Part of a small language model's weights: 5778 steps.
Each number is 128 + 32 x the weight over its row's rms, rounded and kept within 0 to 255. Layers, rows and columns count from 0. Numbers have three digits each. The size before them is the row's rms in percent of the matrix's.

# layer 2 MLP down (transposed), 512x128, rms 0.0697, rows 430-455, columns 0-127
102:058116093178194095172128130131148121161119085113134147109130183184122157071156085147106100138158147056180142145157060161148138143159096131120120147135103145129175139133145184102113139190108111072178142111085088128156117085125099157146076144151136127162123109161146146103093045170101111152118189088181145145173051113120108103075116127158128107096086075112149141133126157134146144142106
096:138158179128117123118172137168152065107120086135104111118093143109137118084110175094067143119166121122123155156153162127094084126157124101105142145197123148102115156107128153137170158132078070176152192159152145132104082128093089113163074116081157107124141149101117113129101171130091127152040122170137132166143193082117238182182119161118108174151187118121140127113130160124123118145074
094:158073148099146180069112127116137168178176078069184103128181194164132154150147127119136107102153147119125055136119189111093084160163099160096147140102147146149117154098085114172091199092124128159147155062162139194095104134133056123093108102099174064147135114112129192112169131161164184124153117129128144133144151125151119139135143130123107105120087144105156167115106164080087148125166
102:122180077181138109121118138163156150082137156108166113146174157103175122100131123099130058092142080133170152130109088151149117080114148080082133121189152067102067161173143103080190173100136102162124126142178128100112160143125189196088144078103096106154121130108124117137085165123089118181125168100114119148138127133099107158116176136190049159135148078137123122139118092167169150088151
107:177102096173173112074121149171114159076158181071134093122117132116140090142143138150187154137126147081157107144054155102142162136099119142088108138150141150124114138154186087130108114133154156131155138160204097173160183097103038178145116080124099122128195129188155100129109128147071117094151096125100074105146142112076176146111147160184131091095145087128138094118102084110151147121168
095:083088126117123135098098103129158086089115136115159089140115092112097173183075161133090125163100112111083148134095187160168133143132146093166025103117119119137104130116129088113139135145114103153182092147069110205119162145134115164117084130083097169116082168176062108133119163139137131127155173141173149045171177093097148194137139071145180139123188092123148139145119121131121156131131
107:104158102122099159140149132215141152101141181131195094157107152173152134112156175131142124177115077065169198123101158085118129077123135077143126158130131103156108142130109182099179088083103101150094062099124105109076157149098101109029101118118126152133154122130133120125094128152090092112103100125141086087107129160145108153161162141187090078087155120109132165079096090154113171158153
107:145129113116136129137191050064129182094191119164103108109126174197151170110184120180097112180173126127105143162121106180127103086093086136127137162138077115163083123158133089134110122185104115131135145127168153086171117124122082154136152160078101087103111093093136093157133166127113126124095132145114142170112121134106145102115160082165082086138122115222113095123088114093147078205129
097:172100144091105159095107128123159184129078153143147112114073135142130133141101077173095023101143090132101186120114119141132142167158145106114146109150104158159134176213149154129141127104091108172090148180095081182150130100164087134191115107097104132122098142110157184132093137121113116128072108128138118162121174132071126144152158103120116131154093170047137126111047179112131079139095
100:065137122074111124117136168148136104121138093080136093099116167179088147205124110089098058126140127148107080135186171136104173169191110126140156111145113127080118102088189132152139157146110126169131080124117073205106097129113128119183112148158121156108127105216098123133188120122154198094167160108105122133159179176109108141144134160133145077127155104116089108119180173170091127131132
099:110124122135150148182157077155101110129107103096148117135100105116102078158140123106167155117134057133190159153068109163090140169143136143094151155118083145149138076107074188137143139140175122116089131125180154101102078133150142078136156143096182123143157138079170079100124172150107124120122137211159147121074126160095108129167139151088223087122127150105161142122105121164109067172204
092:056128092166120073088118103093104132205144085099094087071174213141135128132064165106088127143122133114086162131138141128125105163126151132169134120171153133145042117090095136148092088129163112115099149139128140164145124126108147175148026129106131132119102163183155130118131122109141131154154103147134135166171166102101141111078109131113110039098129170122172137121094174136149144200139
099:134151120139105171085092112117134119170162114146146062153080144157150148124087153184121086178154112184167150069119123123168146118093143148146150123111105170110126204094157138138103163162087060075088130200133125107093081084116155103134125149079136079156148079132132158139092147130112182077167151088123164084093126120113159130155106108107188131126110114098147177075081153167069163120169
102:154062143133138138137134155166178181131105108153158159098179193087078108125178132151096113069096080111091100084118123114123168095130107097165176161166147080160124093144086144106139149118145113145127070137112117131145166058144107134153129167129130169142175121087189188126144085195102158142105095130148107097075131135122118194111186173077181140149126160111144074118118119162086095133106
094:193084133132086108135134124121108164049161152183121122079142131070163087147173109157138111104123067107120149136144071131126125138169120155157168102172096069187088177125121102137177188116166122134147113111121130086159078162142117111071123130118148167089146136186165124109156119080125165081138120062130119209144141117101094105149126153148090170158114113140138147171146151129132033147128
104:055094063095137158142145098134122187149122104130138136172187135134166127158106138112174148133084124107160168194149123142128147114084170136106126100076107132103137152117068149135113130077174160147138103116069171153101096149155103137124071139135106093140155110169164122183156074088091137129146166086125183124075032086104181088140127150112170128075138123091159149156158137106073136146170
102:108132081132099130134180105057162169105105147167126118119088164202077133113130102167073076133126144161101156147091156123124134145072111109149099077118147070093147142126106177097105140143167135149108115111126174079150136164091156141144099150102131119192139208114143108153135055119124109118190113057113104155151124093208124148105165172135130180131147142180154130110083076106074144127135
098:155133191108142098106143146081202122086095156087095098119157145179160129137048079132174101141104168085178181115164131120133103126071118156105117120097133142133173145110179126156109125070173169077123117120102151117045091134109142112125126090105109137131205128120118132207145121142097164132121138141116173115183104109112152092193102109151120125069154154132127121087091092093105130195124
101:159101141147156097202129136140148104177100089149135122148129136207151112147130137157129112050178114090125088123145144115121152128146190124093145083097180063150107108125077096143181163105129109106147119121134104148149092116113093142073167063136071145118138158144142130073164074129105143121121121120112112129101148132125097165075065153122129132190168165197133152175168084187054124113095
102:106082156119107135082129039141140108161192174153108120111074158182128115120178156140068165131130134123158124130162111170177125166126141117070103177124172154095079149136177088093165135102083143166106153110109119156137088158143153164123111150109129128117143130067148066187180191109148152104115108140184137172079119121155149114094149147131145062115098101046120170153167139103133110103149
101:135125054212152196038124120064157154144127095100062103125166160181105123134118157136148162154172117146142089156117151140118125197157156145124152113114160096160101160158141091072179110135142159124172126127131165087175114087139133091109182155137124094113090100116134101135053149123144185172121132170098146129118134190052111097129106118164170099145105106127105145155105138105094146117109
105:136174149111113135177036141112098093116118165123075170113163137141172150131128189095114144166111125110119145085068150161166122093133166161103091137114172086184112159157171172100147142120117159137149087094092136160095133137141128099078150156168100064126121143055147124152103091097128098168166096118093131122136151172077171114102137171108150144044149097084185132116136153097095118128057
102:101139107185157165090107182095094139128118114123155180132173098095182089112060191127154190157116151139119148180130123117115126058121147146082078135151072146106134134144157096106160143095134143104023131139113089154127164114133112179098123145063139157097087156080160147155102118103153128100153107143183072141139124104160134163085091204128122143103160121161155090102062129134123151126138
097:147141109164117105088093105120120130127190141122105136075089146065134135078139133097128130097178084152077115125110106121089068150172106092104202141117110170162110166148197142138149183097146133145204127087110160167187195112171159126123132117166164147069163131133136152123113098109154173132142100129073142120131163158081077171128083062168099069136129146111144134071131168148131156128120
107:156086108142115073112192074114122151145128109097110143137111163141113121181137118083169183190139104082131175104094167155116164130084102072095120076122108127172146102101145121122147084055139144128094126101072164152103163177093147169144150170159130147119155111122128144140140117100085131175131184126099171120133175112141175096093116106149120089138113156134119115030143091090040181159109
098:141104149133150114119135108087137053099121120098126143103155195163119115110105146107194153105161162108142127133140106104096153162155123092136141114131174137076122126062105096111115121146096047184116152171119070128113115177145168130102072158049137071187141099153129079155138186146135069130144143177121158091137120187107156104093081152173112167101176115149114189083179107111121157143134
# layer 2 MLP up, 512x128, rms 0.0699, rows 431-455, columns 0-127
097:116125136171103120096096132138098068154152107132091193145127064134074093131112128133161161073144100153138138130116079140113148143174098157153123151016116109164180111145135216103173133092129134094143156190120145141191140135088085134106148114149115152109128108098134095108090183165127107146136096171120093082138121180100043145165093136157133134131167168091104183130113162140137110124183
093:125165143134169092119109131145109140175137175127111118122115125083133107110102164160120131081178143134161194102244104154132134107086126144136155158137136126141105118140131210107160044160151075110131156147080133103078196129165151126144140142099115151083123116138116094171089127126165091115101124192076151155119118153102102127071150144148113167085105091116161110115118134146167088142021
105:194157164138180086088070132146153127167134153158134144097074084171185120113131133156106141168136128137082125105161093133152121133126149130121110092104121165168140133130152110180071114160125163195164146155177161140126207142129106113140115109146127133136132132153110196106166036065124140095073075093136140150066140155108077120139118106096156105111187085105125073108161095116167143073099
098:133159140090108204134112186119135101118081162129112096124174084117109111108151154157152152127169138118134064125155149143100125120144123169099130115131078116095107136095095075175192153208147146102132108093117171073156151146116139150095109067151158158097109138086127163111181071136092064190155105098117141097062179099165106152150119105162121102091131092141092143136216158117150149083120
095:119122130182128112138171144148142091153150160030108088182186159100171153135104166158150112109145155124167129129128125158048156114140133120143131155134136133071101116102120097150158119138166076122139052090151097177120082180139155198098107093159154124105097178144148133086128132125129159163134041156141144119126143179160118094127099059137088075140122162124145115144134044107100162101111
100:126091120097159107152075102083186097164131143161122107119146126117166168125150096098104188124182169147107051105154115184128090143147053163104142071120132116122161085123120184139150132118136123057086123187116173114197137135144081131176143155139121113125129147119112105114135109093137127071127110141127179140176118107106171105100085081125113123118161150167118184113126201047129193142126
111:163148142122196170140164112081125130102078158057125186053134101091124083186156117154139079123176098167122125184176115068066108209107099126124146133153109135171078042111104110184145158140097103132117107114136169159153111159142147079140145127128117127134129138116116154069154193168097098158110126176120123099134108113141081163143129123132115122102184144109139102100143112134170104076146
102:087173188114111092139122130097152075139152085162105145088160102118080199076121153079126170107105136124205113143128168151168138113164088178152128122127218037123129133051126050147133125134125176065100166120112139068132146157100083120140139165152163148147152116150103075118114055117141167146145097082147136117135126129127137114137070078146113102139147100136139140126138112100145130151141
103:160128125131086080132149114144157106086120121122137184135152109141130160092108113102162181134154107144185067139101120151182138100138179143072140164162103110119118139128098156086131144081169107116174115145157148166139109213072135130153104147133127099124098181099179119154138119144188103201124054089121120093084167155127154106184055116144094136164130139088097142138131155073103208094085
102:134188130140108036193094143051074089127125082121118118103164142136177173095125131152138166108106099114115107117158092150143120117084090123136132112114157154094144134138137065152125088153141119189152087120106096133137172104146156102158184175175147099073139122194106160177123159088121121149111131133133140137109106095107126132140180128192099143115115113111077186069109157157193202139096
087:147128124159150176129131137154186146070138131168136118144057164173167164163166140098161149140100168175127097134117124126067049176067102162132095113114124136102181143192118134082140137121097174115119112076133113115163165132194123120054173122168154065113150089119140112134110168124153153144129147099115106094158127119165158080150113069095122205174124112062109121145148143107099157100099
107:111093149161125119163123139152123128123130151122115143119171169074121105180173142090130089103166128080121145160131139135144176099187119141125112136112122117119125083170051105072102088151147174168188079085135112140134095133087152140150158142123157165079167151067100099125164166123133074165082111137083107078186131190081053120162131150137066123078164139123139161165170112091150150143064
099:143154136094132105137129132099128115158108145122168090187121126182148155062115183045142118155193118056111103094134116096183105060111113143164067101103132113167116108118196070181142100113147136136057154179153151112161089153114165142120131124077086103085089162176079095106081125148167099123115123149131160145155145099150124142190095126174110107129163184138146174132123093135146122119119
109:121149154170052128122173153095154187112147129139111144122115113145124111107112117108147184153152204134127116057119115112077088117106136120120130162075159132070166107102152111105102114174139171161130140157077208159146153133093112153147055154167049098086148113163145139194116132085146174145160187130068142106174144134165144102170172144105164133101105077117084121103134085101148115124138
107:192100177199108095171098150110139063130078117110135156113043115161123140104144132175119107103158106146138127089140127098136191152185098167122137104172135111140092137146113113176160149153083090127160113132182132101079129121145108165110132136106162098108115063133054098101102137182123095124110080151121065084146192150087143197136153125122167130129134148137130090140153148095209123111091
103:115101105120157163177074115143144110122128088153128157104156126089178163102116161144110157144080131106112166163164149128114066115153114132171158083073105173148154158148109100056086114147071201112180119073123111163059112144157131109179131106115138134138200108120179147141109147110110128126072134117138113069142141104077059129195103185121165140120151175113132103175113105119185140096091
095:145103160141053147162082152136066104142093095151149132117095104124163107082118123136163079131120089149149100115086098093041184140166116122159136128153132153134075129137170090124162181117090103113110072115143093175134137176135117108130140181148128112076079124089134143131137134215183138163134095111158103107155151144189213140112166120106135150144195162111143086092184172134130153123113
106:116138121143121094078101107141134120068203132099169128133144096085142171113181133106138117196134163171128150119111095087122137140110152099067136148105094137126143123209124068099083114162096172111190125152120123077129080124096128114160128132093119157180104202109117189144123162117107087115109117108108132128155151149111078123155164089150131098069193207104185096108154108112181153161149
101:059138145118150083094148113086073157095185131101088087166174107167149144089089173071177140183197129125082122140081100130110079111172118125143154144167118100153194165162118173117090110160129098121139107145108132102134126198130100121117204102125135149104152168150113199061100095100122107098102129157096183150172118177158118136175119138150127071094112127110150158135113100098110134141108
109:155101107113108131160160134150049123117042201101128173081082145095175188110107132153140091158096101175122090083112149122118192208128109135086106128106139109061108143159077099144153137182117111094129116067110148095121098148118113117097122121136108154134130136085117135147125143131104128162145087187152147052137132149089134136132180128113184110115172165101134097160198093130119081172138
103:127136091159131175089151135111160138103110102100199116131079123115144146169092097126162128150099105159131170162102097127110140116096166115126133059102172138092102115111176145121134186121110181165118184084150152121103124098100149085142117091068136212090156167179080113154103183145129058161146132097192130154137073141112150076134094131151153137121159183066087112156173131124148059130143
102:116127189130105106168108104113098151119103134129145063122091135171121095169174142136134131036157104197170116152126160165135109186104117132149109108109124156130118134128131144171124119114153106094140131112175106177120130113107177111106084165154092152107141105153119063072147123202122073087047118170094074194111177129077117100135122126154125066195133131093149133170137158189130160130143
090:170118102105128121162154157129131108139142100136197153165103102153095160125126115116123120157127164139111139154145128081150126092146165131090184104165153030106086196090077139082124127067100147155113081146148116095061090153139107105146160176100133148139091174098092113125128138106058079138118152122114095132165100142086178157109147046148110174114097188124151156197126139098183098150107
102:118115186102208180115097150128123112128136079134169164118136106118140177119124185148080169123111135113087161085131154137125133107111153115147167144112115072187127042163143094182155117150161096124138085139124114136120093120093155106109172151196123136114125158110103161082180129165091084155134059118127077059152135093108053094174152100182098095145139131123132109180136135105181105169113
093:119122100159139164150180131160133186160127092109131129116090130115232137120078068112091174145088135153156131084145132168111124100102115188147134149108106155117156128051122153082133078147174176184109193130123121167100130122137057130094097165114202164137140129100103109134085130135107142155073156111136168113158095061137176136132123191122145136084163153130145184134157152100131165105095